{
  "n_layer": 12,
  "d_model": 640,
  "n_head": 5,
  "n_kv_head": 1,
  "head_dim": 128,
  "d_mlp": 1728,
  "vocab_size": 18550,
  "activation": "swiglu",
  "norm": "rmsnorm",
  "norm_place": "pre",
  "norm_eps": 1e-06,
  "positions": "rope",
  "rope_base": 10000.0,
  "rope_fraction": 0.75,
  "qk_norm": false,
  "attn_scale": 0.0884,
  "bias": "none",
  "tie_embeddings": false,
  "parallel_block": false,
  "init": "normal",
  "init_std_qkv": 0.0202,
  "init_std_o": 0.0,
  "init_std_up": 0.0202,
  "init_std_down": 0.0,
  "optimizer": "adamw",
  "lr": 0.00081,
  "beta1": 0.9,
  "beta2": 0.99,
  "weight_decay": 0.15,
  "lr_head": 0.00546,
  "warmup_steps": 259,
  "schedule": "cos",
  "final_lr_fraction": 0.0,
  "batch_tokens": [131072, 262144, 524288, 1048576],
  "seq_len": 1024,
  "doc_mask": true,
  "train_tokens": 1573000000,
  "steps": 3731,
  "dataset": "wikipedia_en"
}
Each number is 500 + 25 x the weight over the matrix's rms, rounded and kept within 0 to 999. Layers, rows and columns count from 0. Numbers have three digits each.

# layer 9 MLP down, 640x1728, rms 0.0351, rows 168-232, columns 864-1079
482464498455536517491474524536457453504486534505474505479476494496493520496519521514482458484488477529536466465498497510515490471490490506492510494504527495465515451529497493510506478491491484519484533457527495459494506491492519472511513507509543486458519451466506496497511525463487538475531487478512507512532522497495501525500500487493500499494536523534513499484511511500524540486501516506529503516518516499478496512519539495496486524488483492505553482504492514514514504500483516471497487429481481480505483530502504483488491513544553528499486520509470513519503537513487534515519456537479524506484533488494497489475463511516493505513490501512457488
552525484486502507484503453519449493468537502470497534544488506496492491459526480518505531481501510546507458501482502512513513504495489456523486508456499524480544498495483530481518527507531549499526493451479522448486476498510483505465466488494515481500475501508480566500518464479487502476486497510504490529485518524506494500522503518546555521497497463513490476518489486524518504532471530526500500496521508508452495558477527477517506499506480500450509495484427498500474520546532509502528493480481534531501479489512502534532483486475507498514487452502494485476460503518461487491509491500543476475546493506496493493533521478482495504515459471471534490
510484453475535528462495518533556478515502480511519527486523487475514482539494473485484504489531533574536478509521497526499532469509504492499465475496507490482527512486517502528477528451522476468494494534488534500503504508491503514446466474480487476504528542522538478495482577494561495505497470511528523520492518504497477490514495488484508458527501485498474492501527503500481505512496538546510478492512481501470537501517496512477478478525486488523503479490518509514497507512511529458510513459498514516481499463490487515438496502552468485527493492528529455523472523486507482479561482471521462493500523478523494453471486517450542513516474508476493488
535476468509493515534479482530518537493497459495506528544484452521468480504499522490514555493484490520507492480510485536537489489466528501492438559468509506498503483502476515490508498491546466504487513508515476497478514507469520534572524524504467508514534502487520470516492523497490481523485558510493512545506474495500517484552512509510497488513547485480512494500463506446503501501500505491484501480492508490488473510481472485432517504496516485516503491515524468523501503504521500446488567517520514504468499462506519465518454489491525489513516500476503522527494505517525505508541452470460513482491468471536535515472469518462523471493522520510463546
485493500474482527498495514519469480488496463522453506495526533524522482525473503507453486486514521493537507524548456516499523534495500517501494480533495538537473493483494506522496475481524508491512523476471528469480510493514504498498502480463520479494450476500478474485551476474456481508490531526502496506488564480521496480524496456473500525511486552481530532477496437521511492483512498485479507498548525499483495535541538558497505518493471486500475494507518489500475484469554527461429486519529528465497476508501499505519451495430529536450475484517466520530477511471451498460516517515501526504493494501495503545505490528510487497537484510499511500
484494502497457555495497516513509489500504500466509517481491523515487464510482457499522478462514478489493482519454455488511465543531505511513498492484499524516470471489479506495538488473536489486481482475476489531483515493491496538451497511489519516437479506491522488480484480491508533485480525459543479486526519513498529513507485481467501501504521468503512510462467421486509505471509516506519460544508519503496544458531502500491510517534517528473529523555462494517466540467493452484498443478516483501467501506536514460497501516472472482506472580465504503497530521521516504497497481489526472496479512518503520517509473492499526481504466466526500530
521488468503505510456514499491479519518507498481530485512460496490527502528488516499462461486505465485460551473523513498461536478527508507536529501487499499517531481498482525530519484491513478485521478516496475515507484509471514540511470487495494508488485499513500480544548498546512497558508463487515508506492465434529477539486495513485483428542468496495466494544491578515512501502494463500542454500498479446500485520466502511440505485464544461525586502503474514462467479532435464487518516502479493476450493500517510451486495500527477491481494553498466511505489428515523483487446458493514491472534476472456455483535490517499475458493510508493553489
486533527492508489531500493522517477491464531490465511533494509485514473509496556505513472481466421485513504456509499462512493447477467506494515503562495485496499479445491499530507481463504469507517506513525511514481520511487493514471503497489484582467513463464477535504450500508438511490492470552519488484471535511471521512479500478505524531504525453540502489427542497481534464444466483470532512504564516469465503500462514544538480467514531520495508500505465465469521483509530514485460511509469457481468488537540507478477481510497566493475516495516463479466498477535537495482501506514470541508462533525453539533493535461489502445460467535446471466
517520514464500471500531495544478492525526514481471497522535518523504526484529538522537545520526477503496483532496497475511486492489445501504538522528497508475508500517525522465511492482488499517509477497449483468509505486526503486494481476485494491496473479533500581494517485497478498481492523504523496502526467529506489490500536510486462529520479469476478508507474508510542496515501491500481525444511577476519508497505480495525480473525473510469503485515516494528506513476522496501449469438455512489473499491470457495486497462498514495525479509488499506492501547477499535489493484466544516473544530501474469556534475471523485561524498487486542533
516506485519520507473528497511550548485501486524521527510456515508533519549506493527491539521525529483495504500501507513529503488430492464500481484487457497478490465473503561534520481500485470468495473519434515499506507466510483515499490510474485518482519509511488488513517483514508514534506531511509481488525535505475472443519510471453478482486506506480520503456489528458511491481477507528493520435515531516517487519495500489471532520466502538507499456508492485470479507504511507500514504511497507493493478521499520503506540487564541455522511496523489502505511515489479514505450519492509525523490500476494490473463520512479505506503515484541488483
530481486479567507463468508465517522468505517501493521498463457438527499501488491527530487531541510527501510487531500506482514481530526492483550491461518495514522512502465518533480479530474473521500475503447486489494509504488527518517493486497486521521526511487510487502498464479494494470510513527541494462502475503464511494483511536527504479490540443523520531510526497524515479494509499494522485494523485513488499509513508529497483528464526526532482541489486545512486508485483509532517514483508487511497493523499530502501511469482514504541490439523506502500478508511523491483544537526497495473498488483486523500496475495550508538499484464451505471
417486490520490482507499464502535510498511500502472513499545488477503461524529544484484485541479506541483493550497525458460468476500454468494519502499507507512473495481515485556528494469495455489470484509489526499525518535515507495512471485508467500502485497460506540496512482478531502462503510514512498486464495496499553559492496498492490499492494528532509512478481510510486484494473478498523503467532484480514511486495461510495512519470503508484508509504537518486468463511504507557490523561515491513474504543514521445525517500464504481477520493521508506496524518528523513471510551483474456501492497465491537525455477522552487495493511516501529483
492500503459487460481499479470484530500499492550533523520527521531475537533548510495501454455491513496513495500450516462501518526517492496492506528485554478515509545512461477480514516491479518495476469491500497466509525532495504490496484522497557498469495512520458532507518532525460483467457504547486548527548506458487475502500503529487475573498499478493515505500490458492490505476478487528478486486477534503478524502512501489509468515511494531504519494522483503541533491498504474541501492499514485507465517494501541431518504505476508460524499513530496474482474507515494511461537522516500516500483514512520480495471539532494496554514499518504509528
522504511495454486492492519490539537506509513509475494503529431556530529496505500474481481512493503459527495498510538534515475499497488497475484531464481464514520502476542505478508551500498515519490517521516489499536531512505455493536492512501550502463481503499492516487522523520540513457505547495467504511506501485460530508502502501487499503535512505527487472513469511522511449475477498521493521473504501474465512527533502478499506495522524463506526466474522545515460502531548512506517515540529517511495557526505419524472555501531540523513541484530491494489538514460519492484504555510483542527438469472513540473525556487465462484504497518532505497
480517506486519462529511477466548447497478480517514512509556501465446507512454471467505481519500509526485502534513533470491506554526500510483493549482516495495546532462486530549448481522540483486456486492570505458556494490508528490521480532491504532527492486525501529474547509502510548503514482452548550492501497514488504499489456506468494497537508518491494502476540549473525461496515466484491498552506577517534519484489524516546497513481509523497525463507524523514489518518499517501516500485512478445533496504500527479506488488485524511543473537517492492512489553516520452510513454499534527491516439464480520534494501521486489483529495519511501503
505515492500533480482464506495531480523526493531485438516489455493522496521491507515457495548502496511484515466487474481536477515477527493509476476509526484491496526498518480488510540527528497528506514527542483501510457519483477533493511541490549482530516507512561478539518506487499519502494509550528477490479504464534480503493517516488522480517541549497458540519538568503506513475502492471483481492470492513508459544463506512487498514505510490525508482464518467521526485534490509512521516519473519456511487484488477484527556535507523482500469485505496481489511470481478448524516523508534506490457505522514467480551501535488505466500495506465458508
504490560503534526487503523447499503488503479486494544463490482489499491474473483542494458515493439514480456496504544505500505517517570495483490488478479523553516504510483478533498481490490492499483463503508533495499536522524508513500521495521517493492510525462495511542478513537527504524518503493485488497549482492530493515453522497498523478518509495487548487492474499503471477512524484509477477490502472493504504535507507481516489516533505496526520496523458478512472485506480508478494463494491475480484482537471463514466495471527518513483550495480519497537484476479525496505534501490489486479512508501469533510508489500491462531503443463470517495
531516518501510509518491467493509519430523487466505486500528472482534494490507464428462496455515497501531504491512513483454530474509502513525502470509513514501537509497502495475497532488517512479511529476515479491528485487522485516472486511490451527522451456480526477508503496497501495536516507458504490541499502453531486509516482527470506488507452535570466479510525479487486554527515463518498506507507507510472503536489529519456481487533492528487495488486506509526509522512424489478457487524483555503516487513519492550464462507530508495529504480541518511489490503494512494480533487513497506489526490522476476542504456497524506525446542485509508555
486493503510543464465522520507488483506518493496504495530514509460538489516526530513477514516506496496519492529496493539461491505543476487502531484484529483468535502529477527467510494484492580494456534477565498484512483478530581500534537498502492533492504492497497522481484491464529514499538524485507527493489459502534511485501504452448548473495481488515489505548504509550542486488537488498489454509484469494508485462450461490493477462482514490500467460540535531482512495494526487510545540515534457503492502537493494515547489479524503508507504511512470494545508479518508512459491509509478474490487535478543500507483498518485528554507513499485529485
527498509543515500510483490521478483509518528501528468473470514509503477489506534495509512526514507518510485466504500515499497506493490465543485516476483492505536506530519485469518506504506459479522509473552506477509535525522469441514507489517518515513544543477502535524458501469464527495484484471545539473518507492481531491467496504514523494534529525496492540523502533497493486505478494517518474536535481504508483503515503522561477476521476429537472557511457493490492486504464512518513527505460514511489498510475493524502503504476504519486475435466466491505504490560522559417482541476522525482484487573528457518520467475495500468484486522490509509
468556521554512536494506495506531479521497497530483536548502491513477455487491492507515495480481476483504491494505451534466511487505494507506513502529457520488497470515487474540463468537558503514518493488480510474494458537496518476464494508487497465460495497505430544476499512508480495484480530520492528484539493488456485496500532504527524507500542519493519496512510514499530523471512490483518485507538536492489496430524473477504441510508499499516510496507515463512475533489485511496519476479503482531522473446512474519475515552527489489515528479504485491508506473462485487492546545509546485502488483492513530519497478512467541485539502507497509477
507522440463484550464455507499481492509505478511501538473517498497514509458501530517491502448468522504480481496509521482512485503503539493469500500479528502523480491548485504494454496460515521500470532493534468494499470476539494494504507521447461497550465488524458519480472462507504517455519490513551444475522492501501455484468495492515507494508508523558524574466523494482549440519527443471489501516486498516439477463500491507494482485542480493465504535537470456484531480524543509480502493489506424507493461459527516472480449468492526499484504509544479521507534511545474521501422458557496523433524519504506474526561539482518529477466488506513484500
482494492530518464482514515478520537502496488510512544541521523513440472507475517523523493517502530535486504517505512478480543493544524498495503534539552502535541518503467578528486497532508476521485510513507492490497461498496494523510506518491514478464544513482516505505469525463515459512472507501502488501487502526496478487504514466520509522492538529526476521525501483483466577510492500520473501495511508512484484472526491494504470517479489556506448476541531498465527456478541510502523482536544509491485497496495550479505486463512504470500503494490527505537522467498478502521491517557493457500544517450501521511497462498490487505490470479511534504
496514470467502500483498528501510491501473520512507510509455490474459484488488567485492541530486477499499502500505523466538494497465523484488508519484548460501523503484528492465495484534514482491551500467526481509561450505492569527486489534483466451511485499542518561495486475504495470514512479508512535492515496532482464526505471471503514490463475535494489571492494519442492525526507482507537507489502471508518482497495474499543464512457535533493474445506507484510523463545497492492496487498506501554528491519496503495491495496525455538498529496513507484450492542503502488450543441485467515503498475476465458483506501510483524512535490525467498483
533487510409557486486533503509476529474523471520500529502537479461491534500520462519533482502502492530487454511513515516493507515519514527515492500520513496506510496517483488496561495525518483502496530482475456533496537513494458493512571492534499487514489524561515528496475435506503503509516493492477517511455517512498504489503502497534444479527485487524475517508485509535519459495515475499479506484510490481523504532471464527493496507522465498487492497495498483549495494533517494498503490505481482514495482484499481471522473503514518524451506521512504535489511500475525474502455477512525491483531541509518536473454480532509525483443512536543527512
481511498559524551490452448485502497470490515527493510478473501515449505522452495500451494500478476530493468497554516520502469496492443550521475493508510524464479516516441510439490499509528481528503491478497536504529471492488475485499483518492491478498526475539500531483499511498506483523498487476489517517519508465469452480489497455498473576505480507478520490508480494486503482481520512505511519494512488502446492494502516527517482471557523506504496473535503519513517541499515497506503526496496511478497516547519481497514470516492497535448481508477484543484475490455514433515574451513498479514516510492514506526516514528523473525506484517538508486
523460503488492527493516515493477511488524509509504503478533525529493521530517566462527468472473515504485478489470513447493469504486497507461491513505522515493534501468468501571481487461459462508531520501545520491431470463533523499505499467515425502509464526500473513513509463463456492447489476493496481503448524478514530488495490509504519514523480537473475547545518533489540503524515484532484528524482518488503479512566545503509494519499526512501517474478515449517465556525495514483495537483505483496499515499484469506498486484482497492472517512523517506479485489463530425499486502516471465481524498506506485543490486489532478515537528542447509539
511542523511468542498489515525470501531502478530490473489464488514491540534540528495463530511483502451517516516470486467503553467446497497483471475491510519515485502505524514476449535487467484456518491489542489504492504460495441506464501482512546523551506479480502531494527517480518506479498475479502530502455519475471496469501512478460457523496500525462465524474512485554491510506435494457538513516486493524507538491466530501527505505507506510538494523511511519538492505545532472526542523450525493507482506526452488508478521475503503480536510447467526536467493553477500514487540533466511484539474458518517497522516496473480512470491509488511486495
485492504533538529506519490501483489508498502500486501462497508500511492516498488486580483513474451478539586501522491515517509515469469501503503490486450481509480498466459471486510489510501487451508504502492525582496492523478526472510499522517498514463469526466487498488526498465506466512480475433462514550472544500491477530520502462536501534539532534505511488506530571503465560540465482490494495526479487486498492450492523502512522505449512487483494510492514539468493516522511489543533503507514451556545484560492502453429484522517473484449528504500483472487477457475500443512515516467487492493522518496478502500480535540489500484521508544494525495
524525531532505525525508472520535509493494546472511473467458521459467506499467551455509508495482494481490476511511484531511498456510526499489502498515479530491555487508524481520492520515498487549536482493513468489525521492512544484547480488489512477484520499467497520481460489472494474522507471546469468509515468513518487523455503497500492467480486459510526500508486516467465498507527528502524488522533469536479510439476511493501483499517505512496430512484507509502490555511506513528468532492468501498501467534475528480469544535489489492534456511500505520526491500481476522523516517535431478515537505532495475493559505512502496465501499507481484501
510498460473490482501549519491465548532475508510484473503463494533508496512536497518521555504534520507470481469555487456436487462498512500518512498486474551501515499497489526499491514550507517533461495499465515532532495513487528483463500544496513513482510520450537513467499479506492502513455538503523471503529466490451493531495480522493505518485504462489492491493511495462506434512485477486501519534505499508522512490517480511543511528511486540501482530512483523505471463470532488485449481551484490510460467445502440450494518479533491559505506484506474497499495491475492534434467485497486497536539461493515492477472509467470525469514528490530490529
478474533488489498459521488517473491452467475526509483502503472515499500494480462507468515456480515537534523466460509522528453447511492500501467539490497494504514518481477493497535468481530529503489467503491522471508484476517539493520519534531467494510532513490492514505511518486487481534491525439469529481490452501482475495498491495531490518485512475430519452465476542547495534501495488499531497462522519516462530497452492484523515543487464525471522521507475514507476497502463526503505524525527485461524503506516507503494490494517539479481483477497508503506525479526552510496512475521485532529500489526501451492505543508486477507495492451455497489
492441526509525467502499577525529521485551507505456477542502501530498502510494523481492514525491505487519494495472488493480547521516452467518515499495494517518489509465506483516533489502556505518461540483521533532494472477526519492469534501468471456517450505536504487498482490516507512458520506506501493466484478478499456522463503571504485487479532485585481512496512506489553534523502505476494519493527456498491523486498494456468510471532498490486485491501551507480490529545450464513524498442498496501523488455505497511538461534470461539483496502499486554468511547495522427507533491477475513497548452539497523474502518458490482516483494489505519492
507481561523482507489494513483524524527483510515497514466479501475551494502483491461501523491491492495492521528500486507512517540511515491498497509518518509484521499505483510508453472501467509533467486474484472505535476501528512493496472486507550503523530507491496482524530464495515491488518494505486488513477511483509509539524530540456496472524497497472481475508487504508502486505538558515545509538510489489560479495511462492494526490511500513536536523490498514517495497484497508501472529498507512483540535496532487512509472480516502492523458491467532499507508462497540470485532556465533491481477496507465481518505477532491491520478502511496492500
442517532527501483476508504492470533508474528470518471489456567510479521473482505507517528474482530530522513489473476510499467536509522475473497549516475519502462490512477517543551451523496498520504531494494475495533521494493550532530504490532539505498471483466521452507532519464527459444499524469525511499476514520531523534521504468495459481480526495482482522472482516501520520533479484506559469507518492492544515482486511534510500495514473503447558483483503489460555445517491522483475483476504492475523475494496514491470516472501483538511497484525514481479517469536550516510513461533496497507467520505529481509481512541521491526489481531502523506
505531497486546494501478482518494523474527547501521487485489502473499517482498529505517488513459548486562496467477466528496537495517505509508495476467497466505510497487500490471460475482506501495485525488427495528469465469500489521508515519487514481482526475515560497472488472495508500496553478527509493479506499488497522504485510483537523493484474488512503518545508530483539491460525493537490457498459512474490500527521498477519491515507501512491492476521448489492504498516478486534504489496485450506500527438517489539503513502528457481472511500457490512493477504518488505534487513448484484510498459497490499493486499501494494501520469437510502508
490532487555505503505493462506522520480511540476512484553537449508508521508488542471504520481493456492531520503532530490536493532567461485474511529501511472506489522467499471445474501507502535482494504476510493509484523512525522512511522516510501518520517469475499518505512479478494443477530511512488546501516520554462518530524513486497450475497554480497495515466536510527528530497509499507510442515493539482480476485523490445523508525477461483481501521510500524509509519515486564483487492459461531519549468512485495526458516517476493528487466506537497529522494472485520550526544467512527524508497511534486560468490530505460516500530522475480522548
482533513513476492511481495503487507444528504516547456522492527506500525466490483492472484470494517495485545439466490495480490517516462523499529460492519486518518496511469493462504476486508494505473521433543465529498474466467487495507499498503526483483471513491468498535482511518512496543514578484485477478508499494526454542530485520524494515462507511532491517541493472489505482497521529470544463524521476451525490465508472510481493511487542499528490475501497546508537532514504544511506463489469489496500506504471472494486473465489485519468521494523490481530505473493514475508487523495515482518516520455511504530523519470466499554497492521473485509
487469500505512523502479508513513485455527547501540484489477514473484510489486483532471464532480456490485484466488453532490517483482505481481540515494537528468488492490530529506527490523477501525480484498550469546528512519526520509521494497513501504508541499499517477541507508478545524477501488509508541529490475494489484478519555494475546505509517537511463504477490496470495488555473471538533460527467503544469497505485468458513524478497534454514482476499499519491486571513465466528508520496493538540489458495534526469455487481515495497548523491499517528506480484533512480485444497534473504498522469516476507507538490471532481502493521509471525486
509478486556489516479455522480497508499538529489488472479479556488528502488529521503469511520486470481500516463494479466472514522495472499522502491513499521483449473475477529517497489481465484531489548489482468498492505533484509484515520467489497485482511500521530499494465457545495503533538489534517499493515478488466477504510476528439476534524509534503495465519510507488535467504467503477484521541524491560546487496505492540501495526517497498508506472508525487507509532515511473528487519525456489511478518488497489478513506488509497507530504489504552527516505520487506510499485537502485514510467484491488542451518537486540533476503530483528495495
446503489471487508538541515480514524500465502499535486523536534545443535529531495437532549478506484470538461514513516510512536437509513508452508471450531542521525524462481511545467485496508513499509469490490452495509482510518487479471538532523512475494514519495459535474498463493482463486502460474478432493477486536517550535516490507517473510492502497496452523558546469528515479497485493488492470487471526494500480517493502477493527519516498502524564518485493526515454483509526501558527488483547535522524524552479441496568530486493504509471498496507487538533496502490509491497482515454453535523470517512504479477529480530464517522489495507519449535
444497539491488477499537545533493488475488526489488506546498483466509468525507476500507481513514504551523462457506531468490504534519458527474453497483498498474499525504525464461500525454523515555448442514546493482439560481488485522498505500540529470473527476477560492493479488536502516529494523459476545455539471481494510499511493474486515476543503447519481549492506498522416560517471480381495468493470479519480487524485523488514488504489530488455504501434500476486498518507480501497471554485475500506451498501443531533503521425511465541474483501512488493494568484512478501528466489481545508456507477543463508512497529507500573516470453504460517522
483516522489541543516509500548511477517482500517499507473478500503497500467533523482558483502491520528498485486514503496510488498526475443487475494495511533516513460545516468502507505499495447472507485519523509502540512501474487453512516532515500515477516497494510528495495455515521534510483542484485526515492523441497490531482509479481521496494485523516457481509513516494524479482416549439470515532548473449562511540481492505528462507498532502512500469445512480463492504482478483524545493495558500523468449488504533501490456478457527522516445473500522530513480491506504609503467546492496502507528476503548462515525488516495533488531510541473518461
519504524513481495501510488449481464502519501514487480452530481530501503541470495484480466508513523518542511482505570494499458531505512528498474466500522568524504498505506502508504464532544520469457476490457495532519520511542488432522440522488509464486454528513489492514537511525510497461486515474522552471493530515565494424494490508531505540507474499512530529506508499518492513517495505490516499478492515513505511504456536517519535543513471488504527510487483500482493479478504470497465507464503515474520504493520490494490466552514521539497482528523501474519458511501477504509497465527521489486515503527480443518483513510507501478471508547448467520
505535476501502547498525518508503526476505523545485499457553506490484541505511506485543462518538510489496532517517489491465523512536456486506483511504442477485526494519497502468494495528518511510488489463473505480523517496519517543539485503503525522494478518539496512470523478476527519469464497484517478543497507511542509503496501483486493489505505481469503477509472491498532509489524478495513503497516487489510525519492501501500488479506466494500502490456494509513502495512467479525474492489521456506483496490511478525512507478471548468511498475502510453477496509493499485525515483505516485549504497544486537488523492545494516472551525535452493524
481500489494505501540475481515520486534501499464524519482530486496495504489496489481476484509508532461507524498487492495522543525503476479539506492498477459515464533500563496488493528462508528521495444488485522487524518481512494482526499523481514488510473518525485525517480486517519515520530494509503514535473526497468526504538516433494448512486509555539462534481497491498475511485479477520486505468477526528490497494492482471502462492486472502495486444500471484508464509533476499518528500521501500481480574456503527474475502503505513482530502499492479454515533484522489462499538539488548530509496489525491452515552510512462502501495469490534494580
486512496489501534490481498524484425464527458484494538506500509471519528465514481510462502504485488482495472567510500480528487495510507534508492495499518501487551505516519535514535501525526495464526498501499522495537516544492472505532485496501467480472542523475546497465447518466504514497511501551508492523466489460474519514537537528487544515503497505565484464520505457482449500512498520521454510481487509443485465511484477509434511524523507476493510484515454490486481510507514478465516528507517478485527506488447490528483520580499467526542510511553474513532444549479506511524546499524485500462494503524495493473530519473468532516484530508500493499
445510513526514502495477474488519475480495488502507465497495463521519467486506501476527514509493464512554452524548499544515472511501503498501504520507514476503494483491486499514466503508518492531465536515497489476495506488484452425531463578478475528503498467506493494453519494526514496523512538492488518488504529505512509498505487501501479511519461487504500480475527490510475508484512458494480512499484478488533519470454514506468494508536514496504494497493522514503480505514486500479461524492506522473505500478498474494472545512468526506509522485507527508543522485480504502519471486566473489488453497484525504539486484487501487489538533512524494485
506483503528473522500501530503453510497503472487514455522512516451487477476508492479481510517483498504470507488522501498517483489511541471512496496533481492497531526464502515501490542475505507483496495493524513541522497523542505484450529485473468474472474505507527467502563454455480508516512504530470511539510476504512508474482504491493512459523510518512516509500516477509481490475505524465531509472534506491486549493474454524513497456493518501509483493496508534495531471523456542503501512488463513524504448518514486502469487482489519515456468503516519535495492475452496452491498506481493505514478495504470540502509490509466508490470521526509458511
493514500469513490489467494472492550478519480486495489530543507453487477490502483497491523499503525503454525507476522487465509501505517497522456483520501535553474484530485509533482482480446484531481523481488486519531493474477507504539530461469548547497493492513511486486528542514453526495498475503499507500427488526520487455515525492507505508529536494504485470508490498485531501516491488485475502474464525493482485535493525509446433500502483447531500516489520485499517426526531487487478529477481448496474515488483523496524494464549462498491532459465495463516505450507506516461516507542511410490511499553495490517464529456513485493499502492451495495
503500505552448500545514488460496494528430492467471485532508548460521518535450561498467504485469514449484478536514543498516567493529477502527496513513493515528536535456533469543465513531504520494485493473513517516521470472502503488482552477513521502464492511495516497501481507468506459538480501505525530513526479502505489501506532486513541499504484456469525489473519533516451495485540455527493510505495487498514505491497517478515508468528489498484520516500495519519501477501518464517502496486504504482508489479508490479471538479469505478497505470545517500451498485519501467481490505504453475465483515496431499470483518511489434520479510483485475530
554519504476521522516469482445457482512489540531472481546514498538486484480512432499519524483478491508494487489506455494522479494473502506501526521499551521455551471519503502488501471492494505498513508507485514500516514511491473498519511540490449470520503482480507543516473542466527506488517486526486491498514523519553475510554511514528500519494510489479494467497514481509512424473484499481520465466486449507500481550492503529470450544525560499522504489507522486476497500582471476488503502517467501522509556470508509488515451497532484489483495458459462509499412496505515474470458498541499532522506466489479475482499530509497521481524462500519466484
529479489529514505524482499551549496475514491481495449525490486503494486493496530472459445524451466454519469412475509522531503500557516493511517542493514524464473498517480525518499543486497482497525517496549496482494507475492475489476506529538471500514526443510504516515504538477485506512513512535522549506522491504498442516462483484480518484513501521508478506479509482481489473522495539487457492491519516498520497468510503501517550471493514504491501512511534523487457501493504540473469516536534515512508488513510472543499484564528508491537472515511509499494489468509508497525461513516503537501549455536501470493474487494494486545515490525490468500
504520514488450485499494473552504483463468494496502502461510516439491507531461497475572538524489480496478503524480509567489497473528505504506514523528544497512469524456526493492519504501511534525518485491515478511520499547524519544499435444451523522514517488500520507465535540460522530513494503479493529499478518472489482460524521476506450544520465487489496456507520490459514551533523497488509509493460555544526504461500492498519503515506533498540499506517490493488523482534478454505501507482523524519455516501496481509465538479479459504481533462492480550497502475508523506454538505494510504508488512496493541522478539509488512475551510492563510553
510496532476459489510544507508541561497548502477490527492514449487499548504461501507461456508493512472498534488484498515504512483493483494550501544457493538509489477494490512478476468449454506498533488512511516460496511492445499449539478536492500502516494527496515473481552502523493496496530478550476514513506500527473475517490497489480472500513528488478474493511479475467516486512511512503518468487470466525482497481435492480459451520490515490448479503551489526498500472530457485520501508520564481485496493495499494475538565515462479491493466456470512498503492448491518470520503513484502536529513502484494505512516447527518477474482509536493487483
494515528523514523483518533468502468530485542499504514515479555457511483465490488508482486477480554509536537459530473534495449499503501520512512508484537521449499498521463477554481475516513501509487490527551488498487491490504543522546526475513509485502514515488492527516522502468509494489508490461519477510526510539503529506522480486549517479490497443456500528524532512467482517532459480492503478509548513468500505513442523470502502524488519498503509501523491436486455486446504493511469504482491554535507496519499476514490516550505492477544524487504515466516546515529498545519526470511499520494519508486441473501522475496513507492477461503476526474
510550488457499514498507520557485477474511521541536493538503491483483493471499488516498543487504514479502498495499487478501466502519484503523440535506478505483552491462469529498507492473478509540526498529489517485506530510493468522492469522497539515526467495463460479477485433469508489474513482472504463485530511508483438476517461477513499502527559517500519472466460466481487474489478543531515507530498496434539520485501474499513529519483447507450534505487497498510504524554491498509468501472486552486461478478517469536517503574558488521526425507503486501494458501506525472472539529493420559557509509505522493507485492511502508458497497480549466511
493474505512510543432534496491512484484507437453520477516502523494501501510505515513508500561510472539541524508510520498485465472475506509500517516501478464498491513508489497490478475514553516486460527488484503457519517496463494504533479510506498495466504457510457485515482463503531481526514521525548491452507530467497524524521478502501525535502488498483474491464512505505493510461516515466476474546483466466496473505486460500507492530481525491478502466488489500500495515541484500517501473512451447439517494498532526481466544463497525550515513493490489511491521500498532559512497547472478494492516487491535510495511497474481457462440532500485475474
505494501522479464491517499503542482523462462500494531505538520539543507532470482491461534545511512510484520536511511499517468494501515515499520502500550491472503472507488538462500530503502507481528504474487530515474512495437513479540475501467491512501513494487473491467504528509508463519513510515461515479473490500526497525484510508542494533495532498477495483510473503504490440480489501494528474502474474465508526494460467500485541448486536478485522539515496495459480484494482521483509497485485487527475507523509484498508513518427464512486469451532516510542532454477511538500499473517498502516493541486518501465510495532475488487486540515476465503
484545513497497515485511499524473561539466529507528521497475468490516533460481482496503518479500504502485546514517495483469502527491502484530485476490491524503506483528507498514477503542519498553495485490493521546487469505480514484504499518491459480548531525492489464525460476511455491501491493486495481510507491516505508525480494502531522518496514521479500501496520532469507465484533478519495501510454497512479488503480500502527540470498487507496520522525484482490505472512546507497481497495524498516522448502487522505485498550536504519488487483497497509489536486526510507535509540496503500496515532496512522524477496511516540454549536512493468473
549485553506526486516524459506500488554531482477500503531482516504487506517468521502429461475489519540457448485447503494547557505471513459491480491474484497498493465468496518511513453522538514468513530488473452498474496531490502471520530502478496520527486490502518438485500537489573443480538462480491501523488493458556501488490499528503511546517517496500526525532503494521479478502517440505466475505498490479540494481497553486496486507448525464490496507519534513510512571516496485472491489426511527522541513526496509497521473481511481540463522555472499480508491496502473451514453543518535487514439497549481459478507516442536505502526511488471480508
533489522528551495472513483526476486482530477503499476503480533478507486515498492496515499520516521527523516513501501495496483513505524553525535448496489505499520491493485488509521515511485507527503526436491499503502493532495525494512496507526513465501512493530442517507520470476506511505518512481502485476508523515491501474490482482536506516504480479553513511521513494526446505506462523465460521468489478491496475473505505486491484499472501479524519522500517516459538467521531482539512494458499487520489480500531516538509481483442514514477486474496510498533481515502488495491520482547488468509550479499494488489518498519456495508504494504487528440
481499515482478541485512519515535493482483463520534477545485513527503451462508471462474545497509493508547488495520468523478535475505469511472515499522499492525526485540502509549509496469541514548459512485476479510475539479518521484471492505443527540460549493516445501476514479506592553496506483510472515520511470551504481517475486471514485482503488476515476487487538542521528538506484480500526504506515497534471515518478521495518441464499503524521486485533481525413513465483551470500531478534492465509431502512491504491495518464498500489499548506497548504497479509536488534534508460513500484502527562487531484489469499499532512538515499517487554456
482513464535508514493492555515491520543491524499503460486478432432481509505499507545481494485547530485513476496493547496461537466485513517472488539503485501525534489514498509511509523488493506498502503488525526463533510496565534493497464486488550451490501462498527473487501463508532496492497482500488533506471511477541514513464488493492503517489499484536516491490510544502483503513521520521511478532484516485527519510474529543539451531512500515534517503481554492500497477525510544566475487483507525468483519508471484491475525479486507497451460481462486501510465509432505499429504500515510488514527480494481529527493524550494509486505491493471491488
469523494514507460522510493525492492563482498469522468463449514512497485506493471471461531471496492542545495527535533530490510497516477498468545466565499500490484521554515517543529545476483491496486460468533467500460534505488514472523571522477534519519496498481502479506507489506537514505542487491511500493525489470502489476471513515507539469528490518512472532537469507503482536499493485498482445483467535464490534509481523506522482465498525560504509476502473503508510531487479501514529531536523521472488484508490555497504520533527509463487515502483514531469506460528458492525514499504526482468504493529517525474512471486495479507487528510520490506